python train.py --hidden_size=384 --norm="rmsnorm" --norm_place="pre" --positions="rope" --init="uniform" --init_std_down=0.0 --lr_head=0.00661 --decay_fraction=0.933 --doc_mask=true
Each number is 128 + 24 x the weight over its row's rms, rounded and kept within 0 to 255. Layers, rows and columns count from 0. Numbers have three digits each. The size before them is the row's rms in percent of the matrix's.

# up: layer 18 MLP up, 1536x384, rms 0.0385, rows 657-709, columns 256-383
# down: layer 18 MLP down (transposed), 1536x384, rms 0.022, rows 657-708, columns 256-383
up657 090:117125087112140193091076182117165122116133091106118117137093097131145119116119126136140125145125161167116127133143125123121176167148093125147144147144115168134121133103138085077108155149135109103102127155134145128089135121127153160126107116145133105124168112101112154146075132155161121120131153124144112120095149133154119116165108098121100149166166109138129134101135116123161080176144
down657 083:198112094105127131131140098101128130166101151092142138157158151141127117182133142146154152083135097098107107129106134101126130109116110119159137160168164108133130139129104086151113092117104146107134122157118118110144194150150114099164079093108166145135119143151154118113104097151098105153113156177106140135098153171102120102097130138152156137110162158170106162134112145125113125124119
up658 100:132138089148138132105162118082103117119153157133128134136121128127136107117131142139150133151116161088168119088167103088164130133120095084115092109134100100153157154109085123102105088135167110122127165101133118127159120109089179132108113112139140145136135136089114152099109107125149148134107143102109126075136147188106113084137160097107169128113101163105152150137103110195139125138121
down658 095:103101098129122123128128183094145106132116114110121144137113112089131144145153095113116145061102116149124124140113099149122167140141143139129135152095082156147130138142137137118129189116129141161124104098143134155149154128108115190127134135162115126164155101127148113161120156129146118128104139143081138105080129214135136137124141113121114141136115150126130131148093139107102130137095
up659 104:140154142126126116126145095163151135093096091103142141156109154132095082097144122121156129113169149156125096134142132125131125136153108131174129134140090141092101145111085137133153130133163101172123142104129122186085129124136153130129106100192154143127115122159113170133145141124112114098095149084135107075136141125112130168145120158150172156108104120158097142172136108141108116121097
down659 124:117134165127122160148091098108095161128155116129112130109120092072103132111142151134160115123111084136099125126175102119119131154153138108111161153159160115110143108128143100119113149110102125107081159137076147117122105128174111140119080130143127134142115111132159141126102132138132126149135105094145161144152077142148108117114132127128141152125135129120146108120146122114109101120147
up660 100:109136095100112159170111105154106143135135152152132159126147130144151116152164123110105122158117130109104135145139085126100116125128126137145183112110137143144089145147110150135092138070131097153100133122096137135061120128096135145131149100113114154092159179105136100164136107106118103099071104137108113077110139130147107118139121108129160148144089119126108123105151100117109107139159
down660 107:117137134106143096085162115140131110170123111157113124149121109135093094144120112164141154131157133163115130093114155107152168097157133122115122110121175096132155115148129099103114143175079138133106082093116168140148106105119141176112140149156092129116120096090163117121127123183139119137115103096075107160129134154104181136103113086151157176116104141131139070115146149109125139114130
up661 094:156121084126139176146154107131099100119142142132149150177142077138143118127119111128140159094112129100129102127091116156058137153150139095124147083120133154158113106153121156082103119126128090085137088112123108173121116083115146114160149127125126152125159121100161131165096175146071158119123083165150143166118136143145079126049154128137119094092114108169111095121114138108118128148145
down661 103:126116138110131115113169163105100157124190106104083091116110137106161108104097100106098048173106126091084115154112118110162108124154150124175113151127149133118109156146151131110143151132126115095130132144108090138124123143137112111103175149111168085130138119148113145098138156177147094147131155091159095121091065132118134126088161146094124178135119102113135114082142152152148091102122
up662 095:127113119091107112144122141105153118120100149103121135150082116127110107152113135125159172127137119136122123135150114109115101144104127139140189177101117157135102147107116122092123109123124076165094119138135166087157113108102118135172116102143106105172081089132130147098106094135056097110124111167117094130134101143147108101114124159089140090131136074191141170120121113116167141176153
down662 086:149121151168121159104110131156155092145182082139155126105127130094114152145130134132115104111099119142166113091159109134112139136157127108116128106162103120119077152123145120119134105128115149095135139113117113170101168129146140144095103164153109116116127137095109131119093115159150107167113128137107155140137133126107113124124164132151144167115135172117157141149134109117134141162129
up663 090:151133162113118119123153154090126166090105108154124120131116118116115091142163153135118167132144118102152147114143097130099116103159134122145133140155099140151136158138126113134168091100118102135126160148092160111131115104112115122174157124114115123156170119114118113122149142088149138140097172136168082115133108164111110143109114082138076117122135088126150139144103191134113120139127
down663 082:098111092144138085138136081117112136147151140133122106148130107144112131162100130139114069107134141169097062126167096105125097157138136129130100123157119104100120070117162130137108100140143147091143106117121133162165146155153128101149135145124125160130116149158129108151111123154123121168139062147134135119104175195079109106135137091118117133138105168140139138142111129096133164143133
up664 097:132143130165103139116122160157147155071118127149107165140118153158131123148110113132106171156078145115170102096113083138111063149172147106143109074133133145124113129110125093134140135066127112117165160170102103105154138132108138104139146115141109175120139148134135144141113151116130126133128088133115109149095140148121113123129139133177128155157127156120153144129146146150146117091120
down664 100:126094108115135160139144132113099106164154143142147133125154104122087121098129115169152091168107167105061135166147124111114101087121116133147145137135117135127116125124131111102146110131175125162160116102123116149121147139145134144137148131134134140132116108120142181147101168066113147127137141129120107082114119206134125118113159079079131139089134093150132110139119138128132113182122
up665 101:133115135144136132120135107150150138126150138117146121124154085144075118168124174127128102121165159128165160156131092189090146125090113085132096123134115106091110159118126106131126130160136145114148145150198149111119141116112142133132116121126109123119148178148125144163134116157078138116086120123138097149139136147138121111103100143120089142118168092128182140150113135090177108114096
down665 098:132147095101141114092098117105106081068110123105118114150125170193125147131117124177110098136130167139202100122095150125162149160143151172115150122135170146154114101094152116128149140109048094154154131139069112135140107109118146076120119110152158169145175122088136142140113082106160122177140170142140112125153105099161144119118175135138106093128140149133110161110126140147145120160121
up666 091:150159139130097096110117111137141146092098109150118118084117128158140119124140131129114137174149105132133132141123088166171104099170091130125148130147112166086102158101094117106132122130163128130155156115175103089103142132113169118143165132150104121167127115081152139200152146160172154094114147123116095126106149102112140148153157137155141102153088167109082157109144107179146126109131
down666 091:158127141099114144096116143100136114181125123089150171125155122165125104105127189125136096115166168129124136137120139102127119112114107121105111141100115113106109112119120126139114138171148142162142089142135138148165124109146085128138108132135138120146150143139130113127104102098073149109167101136130089140123161095123144136099097138097136109123145092127100139117116107134092139131143
up667 092:162118127169107152100127121155140162089147151132105121104107151145141160113146166116139100177098164088116151127127146108137128158148114131130129069144111132143146146089125141112135091105162069114145188103144114115106127133115112150125112133150148115109126116121128127118110103099116092076156143109101146098128133128074101126124166128104164115121138134179133121127125137128134139127134
down667 085:138149095135118118163092140111140095139117140122133117121129136137125116118164150116125133088181110173169126135144123143086133119111153085139128167155076150120130140121093153120152140146129138153124118135147126165128063127169127146178141107130149085122121133156128142165166116146124116159137147143122108130135143102144156074133110148141106110150124129101096116162136103172117116126120
up668 112:141128149088097151120116137157176149147169121134125118156144142135070099086124152098190152121123131087150129132116102160139108172167122121121106092135115120119166081138115089164114115130141157097125099129148124108139119169064141141087098139100110092132141136136155127165085146141093084120129095122169100117128110115096142135054133090131115137176100108171120117099121156088149092125145
down668 125:129135139148155148109146125118120109177125151116097125090136137117151163144110139118163128093129108126110137154155079115134137128106108098136124123120142117144156134163101133145157152085112135146119143121118107146203134123157138140136169130162114127173136121131125128121174154127130160120127058088117188074107162129132107122136140149142107136086118137144134141142138159133101146132108
up669 094:135168121107149110140096105161124160115120156148079161152118111122157109146140146115167110151153163101104087091088082124096131124139098128095166131144107118155146122123120126155109082121130134114120110188147110092110117147123165077137143107129097147107101150132194136143103118141107131132157109104106104139091075120122167106139116116146092124162171112103194129097128162120143208154126
down669 112:093123128146139153144168121108147150136146111154094140095148137106151092076150159122146116181136121119157120128136144132119120185163140084162162149140104096142130155102141145101140152106130111100143142127097139142133124113173128149124095082075139146075148167112140104131082103131144101130148147169156160138116064137132114134130151114115150130122127160130115128152122087077147133111161
up670 115:133096123104159117111153143100143104104129117123168166119177125126118109150130141128136139112155110103159104123151108092147114127112119075100140089139165097101135167088121078132119104086153136138119161153087099103124123152078128131160140117125122152149123140103138097121113115095135142141133133099120129101114150159160081130097129168129165098133131098155123154157137119192106130097174
down670 126:162156156112106142137106129142139104155101059153134121105115132119161147136153154116106135150109140112126120154123072137132135154135155123160121111123120154130138136130145117099123163168102140091117152129095183128144128086163138149157100130151148107137162128144130122127144114141110118129148126106092168100124134184159129155121120099101150145115099167146125113136117117121171109106148
up671 114:135123128131076145159112144138144113126112146100158138152109097168149146102118129131147177148146138098151110096084157143125122135103113110136109100123161117201126117132099157120130085094158127104113136114165112118138144129112138118111123125137136126112140125105115149116126131104120137126144142174146135155100116121105153129129119131173115153129092153127149132107178135110118131141135
down671 101:131158104098128101086126119183131111138109134118126114171158136162121128120131136089126128114104139190160129130115117120100123097125063097085098101117132148105152110126132115160119066151130099132126092122084139147116131152135145152084153108114132092129099122128093164143132168134090127128106167138107106113160150097158148140122145147094139117125121133116153122167127085113127117099106
up672 096:113137123082138168143165107115116184145167135084104131118182129126140123135158130052141188142087126173139100131148121129161118111137137076138089127126120173123132120157136110131140121178141108106144129163132158118109143101098140136165110131121149139159145120148162124138143143099126119144107191121104141110095111139086102119062173131102112158128121149142078159132121138092130095115125
down672 095:140145103146104121113168135146137152142142101101118151124129196088136140128145124193109107099178102133129151107168113111108109065121130098148106137131122137162111167140139133109154134108141121122128114110124150147085136148113057134096103123161136130124142082111114099133148111158150118126147103161153106081100176152146122166166094112094126087138135116147149146110112162125122122125120
up673 099:129150160122100113129146101151081166086153104120113112170126139131069144153147138119131161165106137102121128127132104186079136191126119103113155151129164138136130106144093101083132140127142141076092134116114155106113144149162127085095105129109135110145146094146163104125143131129125151102136142157134094132131114126130125147142182120106146158154161137110131144142100127146119114102133
down673 101:111125143113138173132179129126154140140170131066112143117095102110140119128133114103140161148161144135120115122152158107130143104130126136122137159128086144099148150123142123097141105113101170116149114112118143145079144155119098103152083146119164131091095109104146151140107119173135111161138127126153158130130153111117138178144171156159157074154098147142115128076114141145128094119121
up674 097:130113151151156143117128148143129138160126154112148137133181110158115086110100107106165155128120149113119106118130085159132141159154150135092165086143156161107125106155123105132106130140114129106194106135125162090129101117118151136160138161108128132119113106128140127162132122110074100125091142108126141114135123121126100145087141173151160149165142145092136148139121143145127145095129
down674 083:135115054147136134120106110115140103133141130118114173160128116150111171085128114097124090133138149164114163126145100130110127101118090108117116191110129130145167161120102140134124136142089131171128165110123118137091168158116106107131116098113127133136121133117139105114124114134150157136122087131154128139152100119109138107115123129119105145154162133153160109118127101104099132086165
up675 094:096110122169105137127099107137087112095163099111134140154157173132110162113106169100220134096140165129121091093130141125131106150136108132102107114131149083115136122149144138093099157144114139112079145118103113153157129129110150111080155137181150126095126157124113140139112097115121138136092159134118148096127077133145089085130094165155147158103152106099124157155171159099111074108157
down675 084:142154123116166131113160114078127143128087151117103137128109155148161097135133122099119146142108126123171157150088104115152171118135120139166112137138116177102102153107151121143119153138140162118130162168137167100102142117155116172108114126116078117090089130160120135134101131135117145157138098113150153110080136151180122143145084089160118119119084142124118139105136131155146119129119
up676 097:177159128154109084126143090157148156151160112165147110128133132121154106183133159077169125191144123123141121138076145127109099110163148135113127170192109141122171107118107137102118108156108160146183115099114141093114132145098158142125122152125124105120123140127196129114109184157099095103120145110120117102102143142078113101068145127132095131108100097129128138118126124130120128161108
down676 091:175133135127086100143156113175140119135123101090075135142147096097100117106141140107109156103136093101064105135167160142174133099135186102155078132115137159119141156096167127092128111136104083115097144104128140182125083128169118145088123147160134126115180136142109117099142134131111117131099131126126147099105103159163099144153106108077101096086122123155134096119124122122116115120120
up677 096:134139119165092164099091131128129115107134154106109125150148069139122161151157108110127106146126124122140147097093146176159125158151111153178089100080113105120069101105128152108134130125147149103157171135126147109122137130130111120133130136129103110115133128120169083128176135133113174169069124171096143154078094164122133112126125144148159165150082135090110148143118082125190095112119
down677 096:128090189125101118117132120152104127149124118123092144083134123119117094134103146097168130120086141104099097167136111104068125139116168117090120143121143096149162098156113147149119121142101137144118145133104139145130081093153112147140093155128158156144136112156103159123120127166130147138117133134075149092174114168155172110136117141095102126129142146135119147107096159126120138165097
up678 101:105124122085094164156145092172138112086113102108141148129087127131112109109124123110138148099175096127150115132158155120099142114148109094116129136165156135091119115115147133122147096127187131132164127162105082164123117128143107120166080065146145156112103134085134132094121136082127113117118111137089145168111133131153142122082109125147149089133105116150147131139122136115138154121147
down678 092:126127122133092122128080119122144113129105094127140137136149112112159111147165105109085086086106140128141114150101125182121068146079106123210114157121121106110148135135119163090108133105113115132116100157144179106145139154149132113128146144160184120137117154131126131145116132110163147108095101130142096103135128162136103088080128174125115148093124137158137101121121107076103129119119
up679 090:159108120110082118154113148091130140139133106163180108117162083103179161152122164099095106147138132131123121107080119148153112128101090102149122107140151145134116131079146137093157097086175138128113105155140178093110129109127141109108129121166132076156124135140194120103139129128127113175052120108092107116120150180176112089074137172143125167129139123149137133103136172146099118134145
down679 086:190104125117169145137117099149109115089143157101131116115084165060098151177124131082149134095091113144155157144080165153066152119170124136121102110134147176132128108143143150116133159119069104143128143161125136138141106145157030152156130153122106125124185143148092132109117139159119145163088122159151150141132164168151145144112153137117120131111145116142145135171109098092125089128095
up680 104:097130121133111138139125111192142114107122108109132161124130149137116122151123152115127087129118122148152132127109133144098099163143127122163153131135112127157085101101124106134144136126127153127146158109119154133137127142101118120116102166099108106132157149129126132166153083151142125177125097111114072167118104129085091122117126117110129138114154070139166100106127103117151161146129
down680 093:147101181120141089111134115079120131153134138139115124115148121115173133123134132102105142119130129130119140134092119145130139129155109139073115135110147160142105102109099117129165119148096107159116114163121142106122128100124156128119124125125127120127133100137171122103172151085149115138115091123097094096099126120132138143114124164165097167134126132162142138111149095147120140139121
up681 113:125108108156147121131160113145120087123095147091123128105136118137140120112166153094189147154118187101138079094125117130110143094120122134108110138115111101158129131087137115127095171099110117149157116117127122166114082155097138148143086118144100096113135103149135122134101129110153157117122202182129162109126167182119158088144122118086077121144111123107142120165169099129115146128156
down681 120:145122160102122169109084111134137151137127166100177119162146134157131149127130121125178124122124092127069164172127127129156131109100143186137142135141130114169126090164115079104103169139133153131083128139116164110130152098146156126142151115107147109116089168108092112131136187101088131169134136139135158142147099240121104132156103148098148138138100133121149117125100136119139123099133
up682 101:134089109109106146123115137169145176140121106139146158126139103128126149147120157140098114118110130125157113105115075142153118138177083141129105120117127130135140131101134078149132108158174153087159104127137129138135134140097113133102136161140114102170097113126114126165139162161147123119159094129115111120109158155111113146100107126150074138141108183125159147153122132154128117092132
down682 109:115171146116157098142165123143082130112183112075132117122134144066135130107150141095135116176139121117105131145109163178125146129122117116146137118153150118120120206124114130143131102096128112123148145111164127142152108094135143112129123131102112127088148152129174148078096113145099168143129125109149122134135117121106102075134098100113141142119126113144115112131098128194113130112145
up683 101:100112122090104099101112139116089116094111102119111144152134088132116130102111138141141148126139160125106054112073064139121106089157107092117100141179086138094108105105143090122160111101134137144129086132145087117142132136127144133161126093149152141128125153098160164150146097130123142089089126114119078176099138149097129110095143137144065116102105137104176119168148145162151099123114
down683 105:151155139064102116139153105145108129110122137159140114129078137128127139167124095101122113141168140117131162109143141145164156113100117122116154150142183118099108098131087131117118145123107151126116093142175109124168106189098138108161127086128148089148090111173139109100134121131127101118093123071064134100119133130124150108107129109163161128179126128164105125156125134151141125115147
up684 091:090139151083121099154098101100093116108101111121133108094134089140141132125134137107117185142088154171108098163111166148137150108145103119129153139129101161119139118126153148167146137114174109140118096125177113143104094109113106126139083145161129133137118145136149094148097094117086116135121169127079138113126181116175151121094120105110095138120146095134152113144118125151102135079151
down684 085:123140124116127134131141136117148135128079110132132133130158130170109106110114113112141145136123136182103108130136100115164156161121131111118133136123119105171110142147151127127126165117124119127132154120096114106151123130105128088085162098114135129105117175132151126117103086154127122146151161137142113099139109121128134133124152139130092100143114123103161149141110149101100122125122
up685 101:135170094111141096133125124147130111117101115125190143137101118146129135153115146098156109116102118126168141149116123098117121104170138129125163134139103115120127133062151079133145133127105129163161147127081132113117166137089104134113095151091125146181107154126135114117128118112157111129122126072138158147105108126166131125096146158109123109118109114088163118123158153160128140109152
down685 103:131089182133104155142170099159112166116139136159105139108141118136112104123155155144113156138164162117131108158138097154151095139110136135120118098165136147151114138168101104127143155116153129103112138113165127112161124114183107102149139114155142110114143122178123101144119136177087060125136127132081089141143152181165133114126132110129123149141125155108119138187072102126173126179082
up686 093:150145155128114137091128136156166147146148081130124109125132133168161149107106115145134093150127126112117109138127152145161143150147104114151122104136116082108117116107160099132133148113143088107138120108121118181123109132108175124107144075126150112085156135106124179145125145139113085128157110121134145116107138111105145135136177137172124153157096151124158102162149120085125142170157
down686 086:131131142110151135120117145126103144133117177111064129107090118154143162097081144124129088110148128149187148146136129116146114097151155138137168162160132137079104105129140152135126114142141161123151159122129109101142136121137146138155131109093122103138085159100105090155118127111128133061123150104137135179126058082121102106137126116146155111144163104166142109127136117090142093157128
up687 105:143161109159155133107147133115127147079136116136136162141129113129126139115130187157151084135116131107196143079103157134132126163137114105126161181106151150110103083111128138155138109104106142164105143167069135079132152130137151149112130114094153100112120162132148114123098103060122128087121122116101112135129135137127125112102140108135155148128140077092147126155160137132166139104106
down687 110:116188189135153132128133118137128115168122118168141135135144177172113136154112122154132203144089129142109117121114107143158128128145122119160113083108134137146125096158130115110146113123152135092107141177121179149125148133171118152141124115160117114096148125185137169135110149132106146129152145165097179147081107163152168156125137120093095140111088168119162126139121124117142097127131
up688 105:080120131136100117128126135115136134100097123081093145177140160117113135136132143115143169174173131090130158094140128111139111089140134159134155089153130127090112129137117095132120137115153118148118118144128134164145148130125121130141111099190130120132106118143099112183111139166098146126094151168102109148146150104141157095102147086091098090145190109136135126110128157091137139088104
down688 099:169131158144121161137126130132173146120115111135129115111131073095139134120114122134115117147121134158165150150114134126136080114119206094131134162133101118169119139160157102112119129143153103126138138132133138162157136100145098148118167146154108133118132141149161110161102123098130105169127151100174097115157134114152144147135104142176115132138111139070135149081083142151112155126117
up689 094:112124139149123128082109152149121146105100122127140121175115146151154143119120117119143134133080117140126135108125128103111108153091100154191149095143148157059149100166149147128105075143165104146113171131084131117105109131131091139118110167152118149111102175181136161127085164109150114084107156165110154103098119115149145107075168150142129145149083156097120128118158162135195102145151
down689 087:137148105090135129107106157117156166151146102096126110085108154163177152087147111145141118128121140101190120141152123141095111154150158106099104170176125047136137150127130133131166131159116139145098167124113120148108167149132117077181163138153151113116163134098072100153130102145130132141101100183147159110089144155117137153135103155133153140100149124150145128108110183111116098145153
up690 093:151091119139133083172130124057102154113160127149135157133114132142123146088144187135101163177168142075143117100097107078174108113127151127080177168164153111136143164123109096123152115127162099135157127105133104145127141165128152091125070124124151155091154164129123130152148113130154119176157121110093108126125109131111135178129153119134168124130123103116143140140124087134126167063158
down690 088:175109120148151104157149123151118054109142090088120109153127126161150118110115128144139116157166114131130172108141145104099148130168117098135074117146112105129156140133088121109125126141115131119173122116143105141115207078081144117155113135117081072097134127144093146156102155088115172111122127120120110120149145138124111114153150113150134090141144118079150149128143129152124148166128
up691 100:165134098173117167140115157092162134133134121148161108154071145142122128110138174120125103076115177091118109133110106153133125111140117055153129125147154100106097105131142112136095100169160117096134131138159104117073166102129145147118132134156125108084128155081126148176107136128104136097165133111094129122136159133125116093102126118097083141128157097148141097111159070121160127122117
down691 099:098106087120121112130145144156112100149110130132123128122155138115095142127125119150145142144042094176115118133143122119134149091143119111099109142177099115163131162125164139165137149091153125137139122124100142174149121135152121134134089123183109126108161113126142137162157152122123131121096122174080158129217130120110133136131139155124081084159135138107138171143097146070076136100163
up692 093:099113074138139145089158130130160142130110146099110147124091097146120181127147141101161086147141108144110125060127101095118093136174124084098113070100119148135135156150087136113127122142133115120139139138113165129115098150119149106189145069102130169112141160101126092150147169096156105132165151122121144116154153154131124115115109145112080093190146129141121114134102114106096120143168
down692 091:125123110085131135161119109106087126108116125102135105121149131127138134105115100107065133134111116134122115151144129153104128119100143108150110141139134172073112110139140140135106151118183072072109121157092060133133117158168109150092085136159116103126139161151117122155144106153108090114112078130117133128172113080109178145159123113147134123146079131088134136137141124087101129143099
up693 090:120141147135123169122165152114141177106136108108117090117116189113145113158105140152143109116113149142167166141104139113139106075129139151124118123116128104111084178122135113106105133077147081103150115095101139140137106156137176109112126136104111105163127139100122093181139129117139129155081129123127081149125084132087162131135172150160113113170094157088110150160164142147184108116158
down693 084:138133138110095145170099100138154099141137127121104135165141073116155089158127127057139162130113129099120158099111105155125170141138146110133144096136130125140140107131122131094085121136125138118121163147153160125117096105098138118127129122123101087110123142164103120122100124123118132112136129131106103153103133173144104134146128104142179102134107121133141124138129117108085117158110
up694 090:130142128159143119147119180126138148129110133183115108177113113134160115152107163126146145104144105122128080165082111124153146115125148122161139104141093131119095104115144131085136153110185138157117134109101151147131152048079145091144150130130122130102132108106132125163111124107098131132101128162134138111125124109141160121135185088149143174138104143087163138131123081148094140172110
down694 081:142103112098106088113139063070121168121161113103151138108132110119119126107096092150132128133140139107176120133146136177123064174095163158129131119138134161155106166139086148139105124154114122178097116131122103128101166203148155066127140159117155144090140133127120117145109085115120107086123148160134092128148108084131121134150144148118143181112128072146123158135127174114070142152117
up695 104:156102069144120112171104120126131132107154100134105106149123103164143133116117171106099145149098127104146126137076110128155058156120137120137151138153148135140102144141103127131139140147149143153101172104166166134132143126098149132121110106178087122125161117125156131183120138166119123114081138138085112120156115103120122118143125139135149126139115122157131200172167158099135121130067
down695 115:083130127086108135127117131142150119148102134140125100138120134142098109125143132129147128129167132148096146122130140123136106096121190149135119144157088114148143065156144137146139078094127094142106118143122125121091149102095130121115113166130140110109115115097108112079141107115117114122134135117129144161255147123136114117117129132135120098118099160144113092138151147121128137108108
up696 095:090142119135110130159090118125132113132162106168119154149157110112157149111093121092127171103105165164094111127112169116074123143114125101089097136160167124152085114126139124149140128117104113137133112123163164130155116101134150145153097135152134116102104115133138147186137151073093127102123161136123118105114107155091109075133127124128106112080109099131135178149138159138162132131103
down696 101:138105100133188138137129120129138143131084112107147120107154118025130113118109123112138124142119110115098153123127136141127111148143106138157133130113125175099186150152141128140120139077114140143137130134089132134092134155146112140166142154109120114124117106136115136115110102102147137125128093123168182148131154208120129157120166142118133163084157128139148124143133100130108133145154
up697 111:119140090121132142125121104116095125116128142184119117124147114159113092142102107129111109136097113164100143134170145135094122080123099107133085102116116151137146117087131164103081071148161118163125124120131121110147086115076164116116106130084180087112094124126139179129126149138100102106130162115151093139084104122109114107128120119088116131134108075144146119155158177167132126128158
down697 123:132151124105152112157132109122135098141127140079161098127120144145154163154124109102149166104091100109176115127148157111100180115157124146081129149127092095154144150142129147124142151084098089128159133129123105131158068114131144160123154099167092183117131111132119120131148185096155133184093150125099144112105108132124145105117130129134135158089132142130147119116095087139166129137128
up698 099:134137151096091138109125097145127114056143136149082139135125096158122146098102134137158101116132117133148135160129176125148128078152134134093093124128115110106117109135199146104151094113114127124150103163118106136122104106112095127111148139132092090129082107095145143157136148092113108135112171150146131152136127154143111154096159126141134127164153113105122104127127145075121127080092
down698 099:110158087058130104138111139123123123129150098140139097156156095194152155128151173110092159158079096150162113132151109146134138144133119154145083085111125119097149066110138106118075163123127121127109155080111177143113145146112153126130093092120119156126149133131189106177130124105119088113159122153081162124129127198140150079139149104118102142114134157083138119129171112161146130131152
up699 112:147136106163099118122143155158110119144100179149086142120158125116119118136091168148085124131105147147160157158140124115131132094106114115129104101171125121115154140087115143114084129137155149143109149136146121137166130085120155095124119102160125131163129113136152125121114133081115082131119121134078115119117139127101142164120136151125126136175076131084160140115149103172134074122104
down699 105:134158109161148108163132129128121098094149088132155128137092126022106117125156098137084122100137136174125149146141080156183111092086109152151168110093136152122108160127144102123083159112160139129151104097153141164123089104162136152137141119173094122126142117156135103163149133178109139153118115119152114130111129177112132129161125120159096113109124111137109159147097144115087122096116
up700 097:116113174104135105149110108104133089149111143165168115157086081149128132174130162121093102167139126127097104148117143128126141169139131129161184141166144113162103142130156137144135115137126115128121141122115131092131155130075131143146083089150098149141162128140163151126144148146098121109142139121123166150098148129127129147138114138115105134087188120120138149156119135131099149128121
down700 100:133121110149091128129151133093161123101111123124142142117146117129122141136114112121125147175141129147057124071121145140123131115140113123108168158126131133130112161144097094115114115139117161158140155104125109126131158119088103162139168176093138117120094127114141119099113116109131135153126153099103128133096111120157125089133144159134093080163109137098179075125112121145190088126114
up701 105:095096140111132128100129115149144148076147070122091152100115148145121119091133149144130162143109124128130125108131131154138135118126130124156131136111121127174122117076145126123157124098142149115077151124116174103124124112105142132138106102164135085117168113118176159151121108123124095117113123159101127078177119179110116166101147238120100131148104140131130141119099150124138091110118
down701 117:146129134156136099165124119119132160097100145114122135126126116044159151171154114174111141171162102159126150103182164143143177181126128141116153122108137129107168137100150128145161135112099178105096165126164084152139123112145117140129117132177147135117097138158090100095158154089139166130138132083129141122128111103133106146152122087132146129109121140113137093114115078099101095099119
up702 101:133145109108098152130143110127125124135161116158152081113104112150139113153123135126127142136150110154154164106134124118173126133121103141128140117182128089127109157141113118076125063130157149138131147124145136102144138104160156159119126152186164172141119124129163128170135104148152097125076166153075121093106146148152135077125136101123119150093130119164122117105109147115138101132111
down702 104:142117147090120092132112141120138133134115101135057168150179139160124091130127121090139124105129162149135116133164112100148087129133135132125089168161088138149136118140113122125131142125082139127136148106130143128152088133168120165128122138149112077144160115140156152146125094142105100120158098117119092141087127181106148117138182132135137141128151144117149107116118122104099128114091
up703 094:174118110148144137099107118134165124127108087160102120176129128157161108139157139078142151101133152150184166120063111193088096141122115134151152124136109156139129111059127081134155101158128120142128145095152178142137136105122112116105097104151120137117136158149152130132137107103092134101130140106134146154106163117144128101135108114136137139108145141106141157188144131144131100118117
down703 088:147138114148127063104124108136146152116131089099105106112102134159129122137102107097119142113111100135128086143179124080136116122116127137123138144105168109095130135101128138162150121136099116131123092177107116106124113128096112108138144145097125114141151121128125118118128141113111143143150193122163206150092120200135118161139163172156134153145156104149140105176149137117097164151128
up704 106:106136095148134145174144094097152103162122126126148110122094094131110135124119131136140092099117138124122121092079159175147137174146084097140115130107095166122104114107145129143128140090124093079092120184103174077072110147101099172134142081121145132140114142135101124131129144089122164143141130165140152140120115157092097102098150082103119143135163110149122129137139141122154114116121
down704 100:150113104078100145137116139156093106145127115140127139156130150171114132136108145135102099135110157104151144169137118150137101067125108132157139158130156109096123125150098112119138094088093115126121093114113126099155143152125141103141116141133145113113174081145124116144134114127111150120142122155110160138089143118139128106163147144112119139124112160149117135169120106161089139098140
up705 101:142135079119128142119087127079105139135124104103174121155154119077158084161098136122095115166097150090139141087082131104150076135100106110119138134160147153082115103107099119076131102145137131126153133143113135085111105146128151100128115124126127134111139139158128139142116162102103088137141102104139124146122127152146129114119115125170155120161128137136151127147162089172117168091071
down705 103:119112117136082101156116151152116140144142138118103107145143128000129137123149099106170151150140101129131097138135107098131164128146097158130104098121142139127106116120094111127135127145169150088084104096091111144107160120102174134070084125185149133115144107129124130161113145106149144122114142116129102097061120179113091100080140132151094114136119143135141129142143123096116113120126
up706 104:117103128147124110136108132118117123124130097128158135105156151135133134146127114110123150088156121098136143116125176147131139124090129136136140140164140118134149157122162149113151092122102155166130141104156142128170125113098126167101125125137120129146109123161165111124116134142153085168110111127118133108107078118089140092111133120148146167133107129135149162172139136136140095089143
down706 110:105111123109125133113105051119138145115080126114098080169105122140133075132131137108135092158055149146100121128118130146091106119126115125099145125139092147142159129167125145104154148115129111122117146166152098133110123115141103109138143125141127102132104123115163134144147098112119108131163113152146140132086164168127137096123152136103133148165128106107149113126140129108133113119142
up707 083:091107088095094144100177123078167122112120144108117099095088146113153102129108112143133172155158096146158086110114172109147134126163126132161130129093104104142128113097118138136131121169147167086102140173120127114160106094141174147151204132102149135145137103070134126132162177122070131095133127130090143105138132150140129127122147139114154147157094148095093101108128114108148139111121
down707 072:102103161133114133144162103150083168118119129114179148143149158120118164116155154142129098136134114095126123142135144146146136098125137127093156107128122123119135155123126122163096124126136102104121123088151101119105173115161118140136137114101143127113088093140141165134094117096178108101117118168136158099205130068091130077078188096114164147117146131154081136109151121151123147146103
up708 096:134102093099147107164160076152097140140155097167121104088170136106161128162130092144120093131146155139162102116163130127104133080136107127104140116128103117135153154093139186149138094182119112159150165145146135097103147104117149148125160124129161070129112096085145092158110118128161092134147162109153116091096154131111126095149122083142151102172067170122103102137095146113126123096155
down708 095:105161109155124133111109113128154129108148131075115108128135142085142156141159103138126122129125113141138171122116117138090111167114128119119100138084098113131106139118129089098137121101136116138114164163059127167100158132119149070092128083104108146142151164136105126113156156150095163144104074117140141140076098202130096127131126120136146172094109106127141115147110100176137125119153
up709 093:086170132126130126118125123174106189106145122153111061121118098133124148157075137141172198144136095125162117130161105139132101172102120138134082163188065151111082150150103111094116132143123118116130164151140142118100150105129195103139103070124096138130175151112130116142128144074124130164151124078131116142125120150119088113140137137116103128114108133130138105156101139115137123139104